Part of a small language model's weights.
Size: 10 layers, width 896, 14 heads of 64, MLP 3584 GELU, vocabulary 21233, 116M parameters.
Each number is 500 + 50 x the weight over its row's rms, rounded and kept within 0 to 999. Layers, rows and columns count from 0. Numbers have three digits each. The size before them is the row's rms in percent of the matrix's.

# k: layer 5 attention key, 896x896, rms 0.03, rows 404-447, columns 128-191
# q: layer 5 attention query, 896x896, rms 0.0296, rows 405-447, columns 128-191
# v: layer 5 attention value, 896x896, rms 0.0274, rows 384-386, columns 128-191
# o: layer 5 attention output (transposed), 896x896, rms 0.103, rows 384-386, columns 128-191
k404 108:599470483464547515456434428464508504556399528490597481518504559499517486519464415504456448440518498529510511448516477417482508531495485558536483503535432536403468429442591434481513529408493571
q405 105:493527486487512501468570506476529546507530459437429516466442499486490502436544549487533593456532553504506464485486570531467510482506526576455511473549568402465438523480420431541546545508520466
k405 107:472514455521601534387559400476509527539483415483534487541525484455519549535521418613533491489465501536484472452414573522521538464497490496591435592457497608487473454529410486525519515440478529
q406 108:488506487392489464555453487441483463432474455526425515556483539481457516508544543415499443489526547495475511500570436457471524532563430460492536451526563514451582627445495503494507476596569508
k406 109:516430445457474474454536519489564595532548462483419479538558421568480533469488520484517429475497496518583571470488620481465447553510509470495637494487518446533597636523415569530560515551472442
q407 108:478509489465632564445463503513475582535407458488536492506478446503392564404502418471536461488425562459550574560547460512519553596508575439478500480472439508525627471461433409563415487439487528
k407 107:543516537422565509447462457534471486543439459490533476460514551528487467452488487427479416481521570495517513521528493472525536521536534485515459416458470570559495528487524402469485405498493593
q408 109:495471535502509561530482539503555507605509489416454565486494573457429514473538503484536559499479438438497521534457502391575475475561476474633524482535501531489445416420544519418492516535505452
k408 110:553494446478488466492506588510464525455426437364391513574486567454438467492596554555547635397491461490438600474499567451581457459594570428545445512556584360445400452446516462483573486513504547
q409 111:594530540394483466537499445464522327508521480529480477526477495582437439436557541480481539503427516478422581527420452548527485408466490550511578469470511560535536456480403498470418424376509498
k409 108:483547616511537457529519439425516537479367394434487626431402447498438580503517646517491547498491557502409585496497517542528490528438402525505540452469521446509486439464503450467479414427585590
q410 108:455524466538440494494501482436472443518559529541533469522438535526506430499515528525454442418552493468460508478481500480493509525475476503477393456551519494472494365537456456491551505535551488
k410 107:479488500558511531485471559424510533518540541419461491519467540438447462523583505493558509522487477476475515522510516522538473489428440512445468514500509511603486454426511507444545596543407462
q411 111:487467403513479471389401538532458494534569442504541493616483419392508556461514609464499588548540455507455592521508529521571517535441503526539490513547456516495525478513489542468476442518481466
k411 111:577541432415475449453425417526485502524560514472509599477527466536507445396586517535480448479525608490473582560506492497574471602502454523456544527413568527507490508528440443547487475504458508
q412 111:493486461436543522477435490523571507550481637461508480582517408429503505570595532496439558512499613444483566493489530513494472460470454523530542504478561491454517463496520457522492428478564586
k412 109:409556467567529501544530465447603514447471505444477502536512470594533578507468500551504450502496546517454544468479413482487484509517548511422420519478575443471423534488560465588447415526560557
q413 105:461506524516415467428446482524472560484445485492496562557478602524447518489545492590481596425426502483539699450477471505507501481536498500411535483468490532600551508448419485496534489475543542
k413 107:473479519467510571536464539455494528527469480464506557533537473417474441490554515555463532530450442469516630421498506511579468506488468494417462468537396489590576493511392450514509486424504463
q414 108:470560526487494529454537493414511526499468559504513486491498539560554492561476493498554449519484560577515479522539507524520466539493492508514538512485557514560535399633535526492595445511466536
k414 108:465433521516521498330506503456508532537548591523495454521496550554519476543451446486487501527612496564535445520493502515564518474613506522519521452462555469656487429526532537470554420423408494
q415 107:559450511486491532507539548435583542508520560509436504581503554501531548419488489412510513422542423568467521482454463450437489447551539421515481565511478482450468486532605530553537447538539498
k415 107:548444511446438470562452524404548513458483512427491505562541475577473505479533473470522443459557425534421498506490534496484447594476541489481522444477486474501460469504613458522481402528527420
q416 106:506515544581513574538473501366404541495505474450532593425504488567491526508476528431504535373430466519517498565550562515524449400555533630464482507453556567500522465546491505468542507465486449
k416 107:450492520554575512440520485434455378501528538562422537502486522494493513528383517597517511438535422489544461567538543480460526423486528557478417557415511533514529558496529469458546490549504454
q417 106:538432515619463440569527492500470485387527565461497545456551474546442516466528528469444460423452453540439457440504435530462484446598501396550483496490520517388399526566459475612472460558479518
k417 108:572389387456573473507514565435535400442493438466480452563468443440536544492569437550484427484542432501465521456421426532475514474610486501498362442538519575473509460534510492481407488489428441
q418 103:497625450409515484493466428470525468461488441559408533407448531527502467542536468461507526407634463527502454565456485565473508470456482525473449562534596502520477445477513487445446440582463475
k418 107:521552427353468520477587339579498507421519376548513462459490496541526442505584440433435536451591477560446491459537492496432550525468461578466432573512538467527503531477639501472511462529464547
q419 106:454494466555511536532578487429411508494378526446638461449493465493491503569498525471506543537467443457520480494540524502452579473500524527478528495392508497446496470504544524532523444530502572
k419 106:456507470544520514476578472444508486466366614503464512487534501515528483467546486414481466448512555526433457518438530537457516509554506416445540552530520583418460613503499499563538463532441549
q420 106:435466496412660608424465480466499533628535433510468461559447476457545519525481454521512409487496481484425407544583481605445491504514549496597508546548573415537464498616497585565490457568494574
k420 108:450458437426514549498468472505476546475471428514545565584528569379567601577485470512497528468451520491551508467559543477487482486441554567516501571569499486446537471522455489600461480604493558
q421 107:465575452482505482499510468356531563490487524522385398482536504617557565435409511435485535450439517565499526460522520475524484487457537442387550409540493473565544558520500469548554495456417569
k421 107:450614470511485520535487530410501533567483576560481458480504579444466487537409516464528488438448517477575479502502488543597591415397543479522541440518454416546570504475450535520575530469455492
q422 110:486471466402539469450527471467454546511510500589448502472620481573488548486544521538472485481480549594578505506492502442492466520536374527531458552387533511486580536450562403513577437482513473
k422 109:471469540523496516398596490519468544485532531443551540526515461553424593479522472591564513432526482565530462479506464511475514483512447518406506465388474502446569475463600449420453514462435521
q423 109:433550496536477506423534555473523578424420458608546470553572552513553492548496576448511575578402500554547531565493516556445493466461528499509478446411466527465490540466429548424504579495500459
k423 109:437538574468430371440523624527478458410510475541505501573531478546572475525520463521565532572444584501523513472402523514470474460383523487502530484448525547395580499482518537544435525507520490
q424 108:433589418497524583498500529501501434478469502558530571489548531389545484528493474545514515597501454487423438443448463544521438576531560449489596605502510545497479460572523526450583508564524481
k424 108:486549481513504529432489469358485525600549498523590474471500515453536570454440515446536530551471543354490441527469465494567451616539605580478483525390496561392464508497523522486606518549461414
q425 106:453559486437518563502436519478544554584511490516486436495393547579476392495506467563465549520529601569478434536485493452501469506511587529573515585464515525466498524442539426546483418448534528
k425 109:459588434361598485603542487483473496532526547505460467483452489584496402483477433542447561566504504492475457501466471463546503559468552550577492573450544618493486505471585452457482521420592470
q426 110:447500466525508660540454543429559530430456481472511452502422449496524518542492559546455445493517512390673495531485550611466419465503549512531446554533509494608523640513570425425394442511500478
k426 108:512531503496537565613408542473491548517622537524478418446479448542478538511462479472480513490500462466566467558477524509560544547497522482460492527439496594459442501507522452487438430585564418
q427 112:426523502531481441544528476475568463524521503538593434438538552627523487500542529459480555533496465552538443550485545521483464581558530553609498472545511444523466636473447484516574452526513551
k427 111:498578485550454533517498495555422499532470520511533458473512526521488539406521523435482560519487361557520453506519499455507533597488581492430461518603579530528485476594501434630544507491501535
q428 109:519552482464635496508512459429535459528420469471538480488506519416552480412496385465513505487470563541466453484592415485575403472513499531546469540474540467550435471502535507519423627465505460
k428 108:534619558448499601478461504465476466519495532522519413494518517461527491569511466475478497447600513440411508472477503448499520458467454456545535523474584407507558422525445496459515540479411454
q429 108:497518543451456459510506434464493554504406491495547535568522484582536526400552520639446504522561415537589620490473539547578500558534508474435537470536459547474503515447528498348496564427578599
k429 107:538485535558524523540515456466600503503506460426478453501494556597438481419495536532477500516586437481553558562582496543551441476488434486475584406493553555502522512478496495442567515480503585
q430 109:534394548587429486476531427439616542506490525473453514524525548539384521484442494546462422526523572516520480352587509559522477598452580485459494409546512606522442574475513523543508485503508496
k430 109:515423530591593502463475477482544467555521407528450435578506490558451570439485498586511420603544557551630469436536413558557432512474587451414528527633508473481559539423518538495546501482585462
q431 107:437485540530523459574517522395390515479471499450509485478510587552499544519408473630539461549565462547519430423527556501488498538476503496563572518490519398560587536498504455541453372524567523
k431 109:473443523589547427447531435500435516553469439500462396556561564524530484427495460568526503473548550500526472466548521431447507509524500534575516461477499548523541530443574529580575462454377499
q432 109:452559588546514493468491498508534508517600481494509489508496640489398462466471550450447554431501498597520467483538487486499428511606385544523438481425411512508519482394546455553454480503406475
k432 108:555536519562579470516578487521464488409473527489533520541531559489438454551499510518455610435492389542560523433499494527495440446586480510508463475467442466451487523457537490484526521508479401
q433 108:591512447507509429420482449410474458498429442410586520528577543564490453505581447553573496457493535490445514519540480496527558474512505555471535519434432545498423552502458449409524457474467541
k433 109:570461476487440457495475496451545549538491454540542596563568497455525457442538499572613522483541569469579497439528540546500529477495438529469406412427438559487423533466465449385461401547434566
q434 111:494540554437525511546575440510484527455469645576473450495510533462533513538419435450500509518516490477510533483380528518523438581502482455559534484569488462489560534581557401482475573532451460
k434 110:543499560466571478458506472544465551472453503488487489489501402444482529511496429540383539532522490450480527566485477514544564517546506470523504554508548505457498502517527510428504444501523519
q435 111:444473431413479484539476512491540541423475544549572522519538535566463546586519523385491523487476495556536528517535546495470530535539537498498513494541501551520495475509434491501484504453498573
k435 110:475445461443439522482583604452511489520558585515460571508493440529414499582589516344435517487445605396458507468528541465416557487472561494439529546469472533507467494514535447519387619459523485
q436 109:520464500518467499452502541656466433592501576461480440546513575494583492435485505560446558522485568441485422487452387477513533522514474513555399541574484511525452443592556567572456491539510453
k436 110:479524496411470476551547544527449492499522498467543445546530540430487485488539478506450413493534457444429489430499442611491455510532539408541358633551491519446492559545497520512493461577525444
q437 106:488481612458441507500489506501506454577479420367545548551464444548465475439521555473499451551473444469491487457467404539597389597442512443454511578465558498560436529531587448575451521521503500
k437 109:427458580446491470522494404513523480601482503430512538504477552485502487455456550448480458482538482472434479437480425496412455572550494446479439489508566531466432447560586543551445509464498496
q438 110:492465439498518559465527480486458470425477438543546423491448486553493541521540512446523518516547518519559447564422502560568442495579505458483519461554534479545572495528503521471530433443453528
k438 107:447435417481497527520539527442544426451521529512472469429446469564472458430536541520453603399542497474505482537461470474496447483522625486464558635571510544469502462519499525538505389553510590
q439 109:521519532473499490520502536480559446484443473403529475470518458433521503469548438563549537474486493557510393503441500589558485511454543512369542469478554558451559434550469468490454435520522477
k439 108:512564459508522447583501506543498521464432542406534470462486563472430501452515492500475451442524453513506383598550455543568512532437420464404585371512531589448498469562553523505481515612517400
q440 110:449522567544493555546533462493444478580514538445455459551555506532505546503428464463408615578498500495448516510476589560513470426453429484534570459536451509513483422522516511489586556520507475
k440 109:422494446604575579547510506368453449506506514480518546498523476545588484496410540481439571620518478506541456543521625525521417406501433442488478509521520466511481418500550525530497502539498595
q441 110:509404450517509571485575558617470578458502558429527390461492505450529454434439503464532506535364571566484459607432487410476428485425426526469411512504438463529510479532494457501537507546541557
k441 110:516473434479512439478490513439399482462500596498485484521477563529510493494503524520436484444455526516518525514438471525466491393490521460504514486436432520526506523549585544415546495521484558
q442 110:523605520511507481472533433440430546539487502535590527478486470502530560512470549441500475468535522447481491443404524593511393506510467584503460405542510436579529491543513409503549501501509476
k442 108:507551469533507573488585453567515415440495507419512508528454497497503480527443567471404536425518574446503514498439556529568460502451376551404508502550509551551562350558530468528435583621489448
q443 108:583452451484465542428482472561551588522424450478470487434511545467553522582463390368392468451527519515519485417593464500447350441546435474519425440500418472544544556436500449463403525471566550
k443 110:488532435497521542457520457458568490557448530509493587517466418477529484446458470442459446530538562537474429489427511429529359460474483423511499475454502521456517558377587494453425451502569634
q444 108:459507496499503431473470479406483438493517463514435458389487502414558533431438437456549495546491448466462486475519516537538460429553512521453408482511489567486562520452418501524563450520541469
k444 108:498485492527491515453430404447529438461492477513450491448526450505574538557455571486465556379425498555432493484448561506597544543452534485401509468513477485584501482465427413500456522494572520
q445 109:447503509508553502489450606520521574594409445447420507498478488484523588589440594484603436457419484524475510460462455531437494561569506518623563454512511530518582549542428571616524491486472446
k445 109:501499525453547503488459524493551484489517443545460546458497536576506521534502554496540491489487544461536584489521461487539501466567467601566512583529507382544523550512501467534555468534548440
q446 105:494541492472534467568529502439523444599528565476475572527421431495568488471512482463353471444471509467547459461572534526429433501458542513418523514582488535540457530526541482516462479444443490
k446 109:579429525508561514510560484521492556524483548515507598507362490500545490475509492496447413422414416446588506526556441539496535468540513503394504504565600378560502494482444372484502453554451450
q447 108:545490489429534564465539523477501456460462438502475428458417542475461482524430509520489586491564448465456506507453548499379562476467472529496546445676589437493545469511472507512505480622526498
k447 109:500451420549523573626438532468523535519501506488487486529525564481486568536441560519450469432547418502530504465516602486494490463505467488574474503558527485559544480506506497441413561467455469
v384 108:512474523551484477526464457403581516503475483536447476472534468445504637443514469522557527501388478505497528587494447471457518468372492457465401510507493522542579561493559550483444608537510419
o384 106:508534494401526515481561542552466470544506533411524511437568503520581589543478570518421539493590475520448389450561501537392435600581573439520460440544607521391465476489470479509524528476523553
v385 111:510490486516486499510501572427592505535544505498567532496427577473413525463520488523457528548526471498426568410589495468465560459613514458500534548475404478459479444445502428492474448472536532
o385 110:453533506567559524468525575548421444526574510474458618421522532414525492464386473507551472516436534502499528505421484457405526460466595466575482466426535431566570515529490503506477451569602496
v386 112:537543470508525434515550448574502551599592509423503550438482523482488438399529512509554529477517502549539425494441533515517505457500520458481507517530472536474461432569428383535517434536447492
o386 103:503499563519488453511538468417553442480440450538415524537533497461581468547483529508474464481524627550572573550522447507415443479439547453421467509525537508427533479483494482497485422522531522